From a checkpoint of a small transformer trained on Wikipedia: 11 layers.
Each number is 128 + 24 x the weight over its row's rms, rounded and kept within 0 to 255. Layers, rows and columns count from 0. Numbers have three digits each. The size before them is the row's rms in percent of the matrix's.

# layer 8 MLP up, 192x64, rms 0.168, rows 0-99, columns 0-63
088:167164134147110130084121107111157137122142142116151152119138135077127081092137093135111131124084169129118101141085111132160130157149164128119142156143155152123123108152125083152097144167127103
102:136162156175152119081124114106160122130111129114110110158123137080130129095150111089178115117147112113117129088115144152139139151112128073115130119168128191132125114145151170145116109134136143
101:092199126124126093082133160142127130110118112142068149123120140108125130157157120088132136137141100125153099181151106129128140150131107077118121111125131174155134129144174120130132137097121139
079:196130098128123122126144134148087110163140144108156129150103125119087172095123134135101090151098142148115120177126133119119168146108145089118128141117110130126094093149099119124164123147080128
078:158138142131120166122134148140145138115149177158142123108128136115089125165166123085112162148119103123162111132080094111114133097105139155098140087150128110135139131126098128148205123105138138
109:161092125127105111065147130124142091171087151134086131121115142133170093125130092149161143136143132100121127159138108140161091151162129121127167093110151155137105118158128119166124116154120142
098:163094136141149138168138162157146075150123096140124125160126124130148100175133103100137082124116130122087130143145115074119135142167108099140155091127148099141141153127117133156115132108178115
099:127120159158141156119170162114086130105096134123136109124168103133149139114124089142144113072146130167124164097130169165110165101128129141115113099133118108152111095127086095119108121101139157
093:104096105150137118130129098159116100139139171110138101116120112115090135161121081138084155119145181135127149118065122144158128152140091148149156109126123140124082106096102135140130095160126126
098:100140159105138120147143110114151113124117145138143146135140148135185092134135092121132120137127147099155113155145101126112090146143168159062144079137122145100115143113074129121075127160118139
089:148101139125127066138137095121128134129107146148122159149106121116170139165111173145145150142115157091162094106135129136132154121102111139119151105105112148134119133184110081118106164172158109
113:093111129098133131125164144140141164103132159107120133097144114120120109167155152124176153120094095115179091113143123138130121094114121186106098122126079132129076149129153105123146120127151154
098:140118069106119147074139144129153144146155119097175116126128122119115162096161090149134134119112111155144170087147139144108151106110092126152094080106142141159120115142094129117120121168124131
117:147138097123153146141104162105098142112136122095128124114166143108126139161120130127136101120129115150115053132110124128108112130147087147086155126120111151103122162141153137120141129062070163
111:175120118147126168122113136140127096145115102130117139117082139129097128122140115142145118074126184135126137125143168073103148117167105128125126090096130098139158152138135108106148185100148139
113:085140099123124157112165120115107144097160150074179130136137099112125088118115134137131134137117129170134097126079138140107124112123112136175108135128186145084140114121134106114137149168138161
086:135129165112129160117163156121106136127103150122107134157150125153074150125138098121125145098116172122103143160141124138198095105154107128105144149098130128130099115137080126125106066150126137
123:137121115075095144120169135139098120129164125129138157152109102127164121129126117097138136142158157102144155146085126100124143171069135145138124120161103104149119128092149159085138080148120143
104:136103135109126142127119138102132115100145178121132069138149111105163195122084113128118138164091119148157112121108172143140107137117137110125116095159123118155098163100124088175132135133139126
113:187147121128117144120096114098150149113101196110149128120081132129130097106182139136172139117123126107107131132143131143141136119188088121111089128149146089132109115137118127134128084128135141
091:086142146148092117116104108163099117161099121128125117131120124149169123122126113097113113068124117157121103134102128187173132135146098138156144110129138112164160105184113120144149123125158157
081:073114126127099134167129149146138170100161154128124137141119121114142121158069104123141185127164109115120098114131112149145131105131157145133177135152107116107086178115140137102159133101137134
102:150112117161121125129134128174119115120108118113097122165131111132120122078138088137110169106140141122178121150157156133130110151101136077095172148148153154123133154108115117139071141109126079
111:149158115110104139141143127115145159091133121119150131119105159130139129163082151137148173151087182127141113081131137104116136108144122075094126107160139071134128098104134157102132104134155136
100:119146117120101103130129133116089174105118157119084152150153117157126146133119114106135095131111161122114084118122079146133191103112127151124131178120138142119101113127161184154084132137134134
103:127122146063154129097107139115126079142157137124111141182140091119155132140132139100162099122128104131105110104176140120139134134126104170160135132113166142104098136131137181126115086096134126
112:095152171136155155157107134089114181093153111120132136120139091118099113149141109093142126132096142137156100102124088144115132110069113156128148143121153138123120131139093149124176146117126172
100:100104119077163125113190144133120137131144123102116122099150120101086098114112145160140126116134145177114112091125090129113109126141135120079107134098151126102139139149136164140086145169146095
085:114087130147136153137103086148144070105164117127139089105142166162182130102157157118136134154104114161132113124124125128120147112161105142093152115143126130116125138164108114174176123100117123
078:126110085083105122162066160110126152127146118154184098116090110109121128109115111114120176152174110125117156152177124111140123112107123133118116114136108108116129157135104110165108130156130104
110:127108184134127108112130086159172174120126095133145167162109111110070133156127143115132148130142143110149137139124083094116130109127157100158095140130111113104119157118121169124106144127157090
090:156136073150166113145159114120127130125150153136136120160123155158146137094154098119107161117141096127067101060085144133118146152110130144136103128111127139155140144125105106140094113122166136
112:137115108105078125128124099151153166159148124142152090133098062124141120149175125129103185141152131137117177135116118147087164126113132093117134120143117153122128158119148157092156125116127122
091:162134100192140167120140155124150112136143127101120132098143124134112151133126107145170134108073147135146171126120091147104099136151117083116122099137080124108136129097123123135178098138095107
086:129138145111124145048150119128090108111164116142088132142149106140122111138154103156132100132138102102101116107137126158163179137102132106128142116099107099142109191167130136145138147143149127
106:078086109179184115142141162146123126100110129114147147126131128113132093134159108148084152131141092144160123161141125130119125135122134088112102154136103113087112142102099154128121176120096153
094:118093135133182102078119124149131116121153134105165146133124135101151112131114129124151142137065155145156135155134166153166103133164142111134105132121115114091166143171130160165088121152130122
118:086130105075102114140092164137109146084129113138086095110116143139147145098134121151158106118176161163149131168143108128122133117091178123131119112143129146129139120119075141120123091110104129
094:110140168093112128135134142129131163158157122138095157140116118105131139146106138114067127120138122124107067154113139172118105127107103167134101102124111149127115174109141137151125074077142111
107:117081103092117121150102078127127125167106106148163147101108126107151111121144114102125146092103099130164149112127124132127131142144140073077148160165122083133126102126133135107144160161109103
100:115139097121127131151078077123129099134190104156118109091117126109194113116160111178146127102138103123094157118178140121127144150115131128167130112133140125134096119097115137152137138118109140
110:167150103130116099118147173114125119101168130124097123134112117137105108128137098131147146133130144127160120130098097117124113093154134096104133154121110100139119191118116148169140122052116078
099:076123162103117160081107153109113148151127130127111146138121114148111188088090157140109102124136105136120132145168126118107097104123133128105124118150131132124109161135095142089095087158139171
124:126146133149132154087163132136148169143124111163129134110149147157164141104142134117125096145153067147142111183068110128131132103100126132145111088125123138158120110142155109102139116097080138
113:077161112133179127173127163114118117133140147130077138113133154105132097113109124088094128124109119175142083158150122116142093131133108172139114121105137134166130145137103138162115081123115135
087:127108119135143141110114109142124057082168144129159127140183089118110141099085144161139107123139137150152155141135128131134143115127096131106140091150086145148122095100132127118135170165162116
086:147120135163162106114161103090102117148109159113158117172109135088128146108168130132126127100112104118141106149151154128149144171122098094154148134128125099080112111093132139164095081105138117
105:143144129119103131095125189122177156148129136159124096137140164107089097172103123099135111155097108102136108082105139100167122127148144107110150132152121118139148134105151154137091118115083129
104:112115109126105097135135119098069140109178112128178120129109139159106133133161135143150112119110122131130157112116114103173181134134156155116114121105122092194144105153116139135168145130147152
090:130143145093093089152111163127124157131162132134151073082093132107144118131134100112097125182125118119187142089149142109098140149124117109121141136114122152134149125141151097108107113146178125
118:169099158129142122157139156164109124146142110141137118122124134122192115101089100088092105131162125148149121121083104120115133110166125094110131073109166120137145099136120119153154098127135098
086:125168152103127131136082143155133141150109117141154141155072139141105175103166106174114090116095143106121150111144170110148136120128142117150114145153136074137162137093119131133108109150118161
073:136135100123167113131140098173115124107127149125155153106157078127112158110151134116110103147105142110129081149142116176105125140140090165075115100107154134166126161146132130135117088129154163
096:113143130086150156128161133122106139138180138115113125130128166111140134068179099114067137162115164120117146100123152143114111110131128121143120128146122065130122097079156116121135131114153135
089:120132151172118117135126119097091101124109142112134151129130133095141122113154136083128115176116096077135066126100138114136153117116077132161112144138138147142102142143169126110099139102185125
117:125151114123148152147139124151107141134115175107112105091125079120106126121099102123142147152125103171077118162135137181156180147126137111101141115142143159127085124107122151131128130164111078
099:134133133117165099133103123094144155118075107124126133104074159109161195095129131086125135125175143146149129176131119121160122128122134139134065119106117131139132154118139120109135137162108121
116:170123136107072127170123132139114086105130163105099139111115116118152159094141146178148130144149126142128162075114120172130163126129102121097128130156119148117156133133091145093120089147143112
080:133164151174114105125128134134148156116109142120113114180138118145166183102158093150138080114122127153130115103122121165147122120128132145134175104150113154119138110124095124169122116150074090
093:128111143135120116169151116057144129121104134103160130110132098119127141169107127123140152148127079126185137090111121123079134115114116147127147079125114132148079144151126109170134129157155123
120:163123119089157148134114104111101136116111118180116113116121111133145178063119148142135114121147116132111157148155145121140122136099110151091142089086126163154059126135152120144135152117149144
082:099133120095138122111085154111121099123162142123153112139160149148108081136091111128124076110159130131131082123146131139143154131144141109113151083113121143138104131144127136192070130131170133
083:171140144125168147109141173161114130114091162113106123129149152106087126153127094142137126086133155135118109182158119106121149098159133123152161121107097126136161127105140108171121097146101097
108:103135116179132099116117143110090124141144136135113125125129116175089085095135136073142145180100113169106145123116135131167112169109148130134151109168109152126085124125125123092120145133109094
118:119131112104163105129133154130127139140107126134141121092137094137152091144123165115112123101175115141075127104091141132086163129168098118177076117159105133150126128113119135112128170147171121
099:113139096114109128076128129156137126120135129144116174131062126118160127112080115130118165117103137141119127110114158175105148131152117078148158161127164146121144106106116085173122145132117106
106:164132116141110138144136157092108160130155127112113092154158146120145103158093101068116151136117121116107103076116160103107181165137125127111124144108138121142141121155086148137158097136098110
087:129149155126150105114132123135162084149105158181124119107084157138156131127134087082134157115097174095117147131179116092105119146138107156125147131141137137093126108120114112150111118095142089
087:142074118119128118086151095140125130114143113113129137093090137146143089126123123137091150129140070147177113136171139120122143137135155168136075132159140100126161133142144098160162146130155113
099:169090116149147151097112153116129118135112098125139120122142129146148125113140132162147108083146172175119154137120167110151124130151140096119076139079147148078130142130117118065111126148125107
095:092112156119094130154127139161192150135072109138080105162107099167132151150090111127136156097123113126139122124159144153142137140117144133083114086138127126121155135102137100115117143098119105
105:145107115095122129152143171148117123170175117100136157137164141134072124150113149127104131112148151107140156088138107115107078139139153104145152164134114115114145110105173088167125124117098140
098:107111136180137164091115113101141188081159122122143134114139134091155109131131107114100132154129128170165109158103126107099102137158105133163128125120127103138155097118131174103126143115113169
082:112151136098132153105118123135109103133112107145157125115090129092149124079124115129115115124105076139136130124083164161119102116158143124131139142149191111149133164093148152180125151171138154
107:120111129135121134148124153118178146161060113148159144148119093123109159119120136142096121109095135096129131169154127121069104132096161147114112129122141135098103100089127148098107135159162146
095:152104120160148140120152133110156110127193152106153100146093114100152135143142139132143108137138146086126123119129106151113125097103100143087126118121080105134096161065161166110121132132155122
100:089144118155127149129115138149114125123144137145181141122101146143121123116181157132170178105153145149159104147111091140080144116134100135084148123124074142110135089126132118112123144085154129
101:109144117135175154131156156133172112111124090120137137094105102139172115162096143099134153134139155110119130140124150083140114129130088147138165111095133152088094147097147145137174119162112101
110:143109144157149110114079133113136078122125149109125111087153154162139108157142141107157161101135151143097155131136123121099080111157104099171112129133122174154094141087129145088142130146133119
097:136165137135149128116123137109109081122105122100107116122151130107119110109196157128146107102101143129151133154148176117155065107183109129153097149121135134149111146097126141109119151114169144
104:133133133151110131072120137171117176124111119116138118090139147146104085120127166129118141105130118140159108093057124149097153114175155151149108127108104119151132109116143097138176129131120148
096:110141144132097133105128151115102109138096115096145142131147104105159144133147107135085123150155116159090136126125145153072147127168149139083151161153110130120106145195141103148140128102116084
088:110146137106156114125126118121094122127158121146101071125129138142131090117136135123123114118143152106139108164150096146157171147102171112149106071154128134153149092119106126089164124113159182
097:133122150117126098160096088130117153142125116101139096152131131059140156126107132134138170108113112101155120114116112125093098144114143129147106105127142095175143112097165113172096107166160147
094:184101095103121134153154168116133144074115143131110124135108114164151132140124114131123137119102171182127114116151117103128121114122096118131107133129138197152101123115095150100121104175155121
093:119096204116121116134168125119155155146095136178150146136098113135122120126168080162122133104142148144159147122152113127164138088145152083144139130149140125102102143159124096121130140102113118
099:144119123117130079129137147123137131127071143177143125158152123112122148194096084098143135124124119137139160142142131119103144123140159122112144090147126117147170146127091106121175165126135081
107:123166169139111145161080102156133123183135129143128136173123099126164101092141097109118126119117083164106113141110134126131107142128135139159145108125135137062146157137150160115134101124090119
113:143099108100112176113093150145128064146113112140144117110122136152170117136154143137125121125124144153117112107160100094121144171163113108108120139156149152092133069149160146124155098124110102
104:158157129066095132087133143140112159126148162090108107132131178134143135176124106121150153132142111076129097112137143149136141107121129103167136075105136109162117126129132108118123131115119175
105:145149116120153126127108133153134118087107120086152116164107124119173080105168123095136098135145103127153118166142119134130153150116155157170100081138135157141100159126102139132158129093089153
096:164143149149153132107155099149103130152108117149143132163124137185112139117148147117102147099137113113120122131113148149146140124094183121161109147146130137127169105162055110135120129113075113
091:125140102145104130145127083096123135139093113158129078153171103150154138122101130141074154138155125098111068111128149161149158109158135093143144121139097151157121137150158152129100153118137142
107:169128123124163144165111145089145118088161132131108157141137162135149144109127101115154115112154154144106153160132110076091125139086104161144119116106128115085102125154117152097128098141176146
082:140155166110116083145116092122121179111145153132142129175117107101100134135168103129126082120125118159176138150125129138150160151109113157149120094121109152111138153136120133135143121195097108
107:125135138149129111153152102112158100115069141094093115125179110123150179122113154132125121138125099117093163143101162152123102125130093127151105117123151098158112149148098140175124150138104168
099:094145107094091125126117105132129119166079123128144110092159111149129079144159142143140089126103175108130128150149148141114108129151158169132113109147182109105133143151126108140127147131187119
107:089128134133154184113110146149143125121098115150147147137103153101133112087094158144125126146093146149117112143146118127159157173146104098134104163087089136126142158151148144096137097102175124
103:111153130151165134148122145113142141180119118130103132132119136114129141120102115140153107125094103116093093156190115131129143094116140111171119130101103152119102139125085119155103156105140205
103:131146151106135068106193110131086148154133113154086129118126133183115146104124109126102145159173145124085131110099151153120100108108134102147107146128136141157138111140134095170127131138142133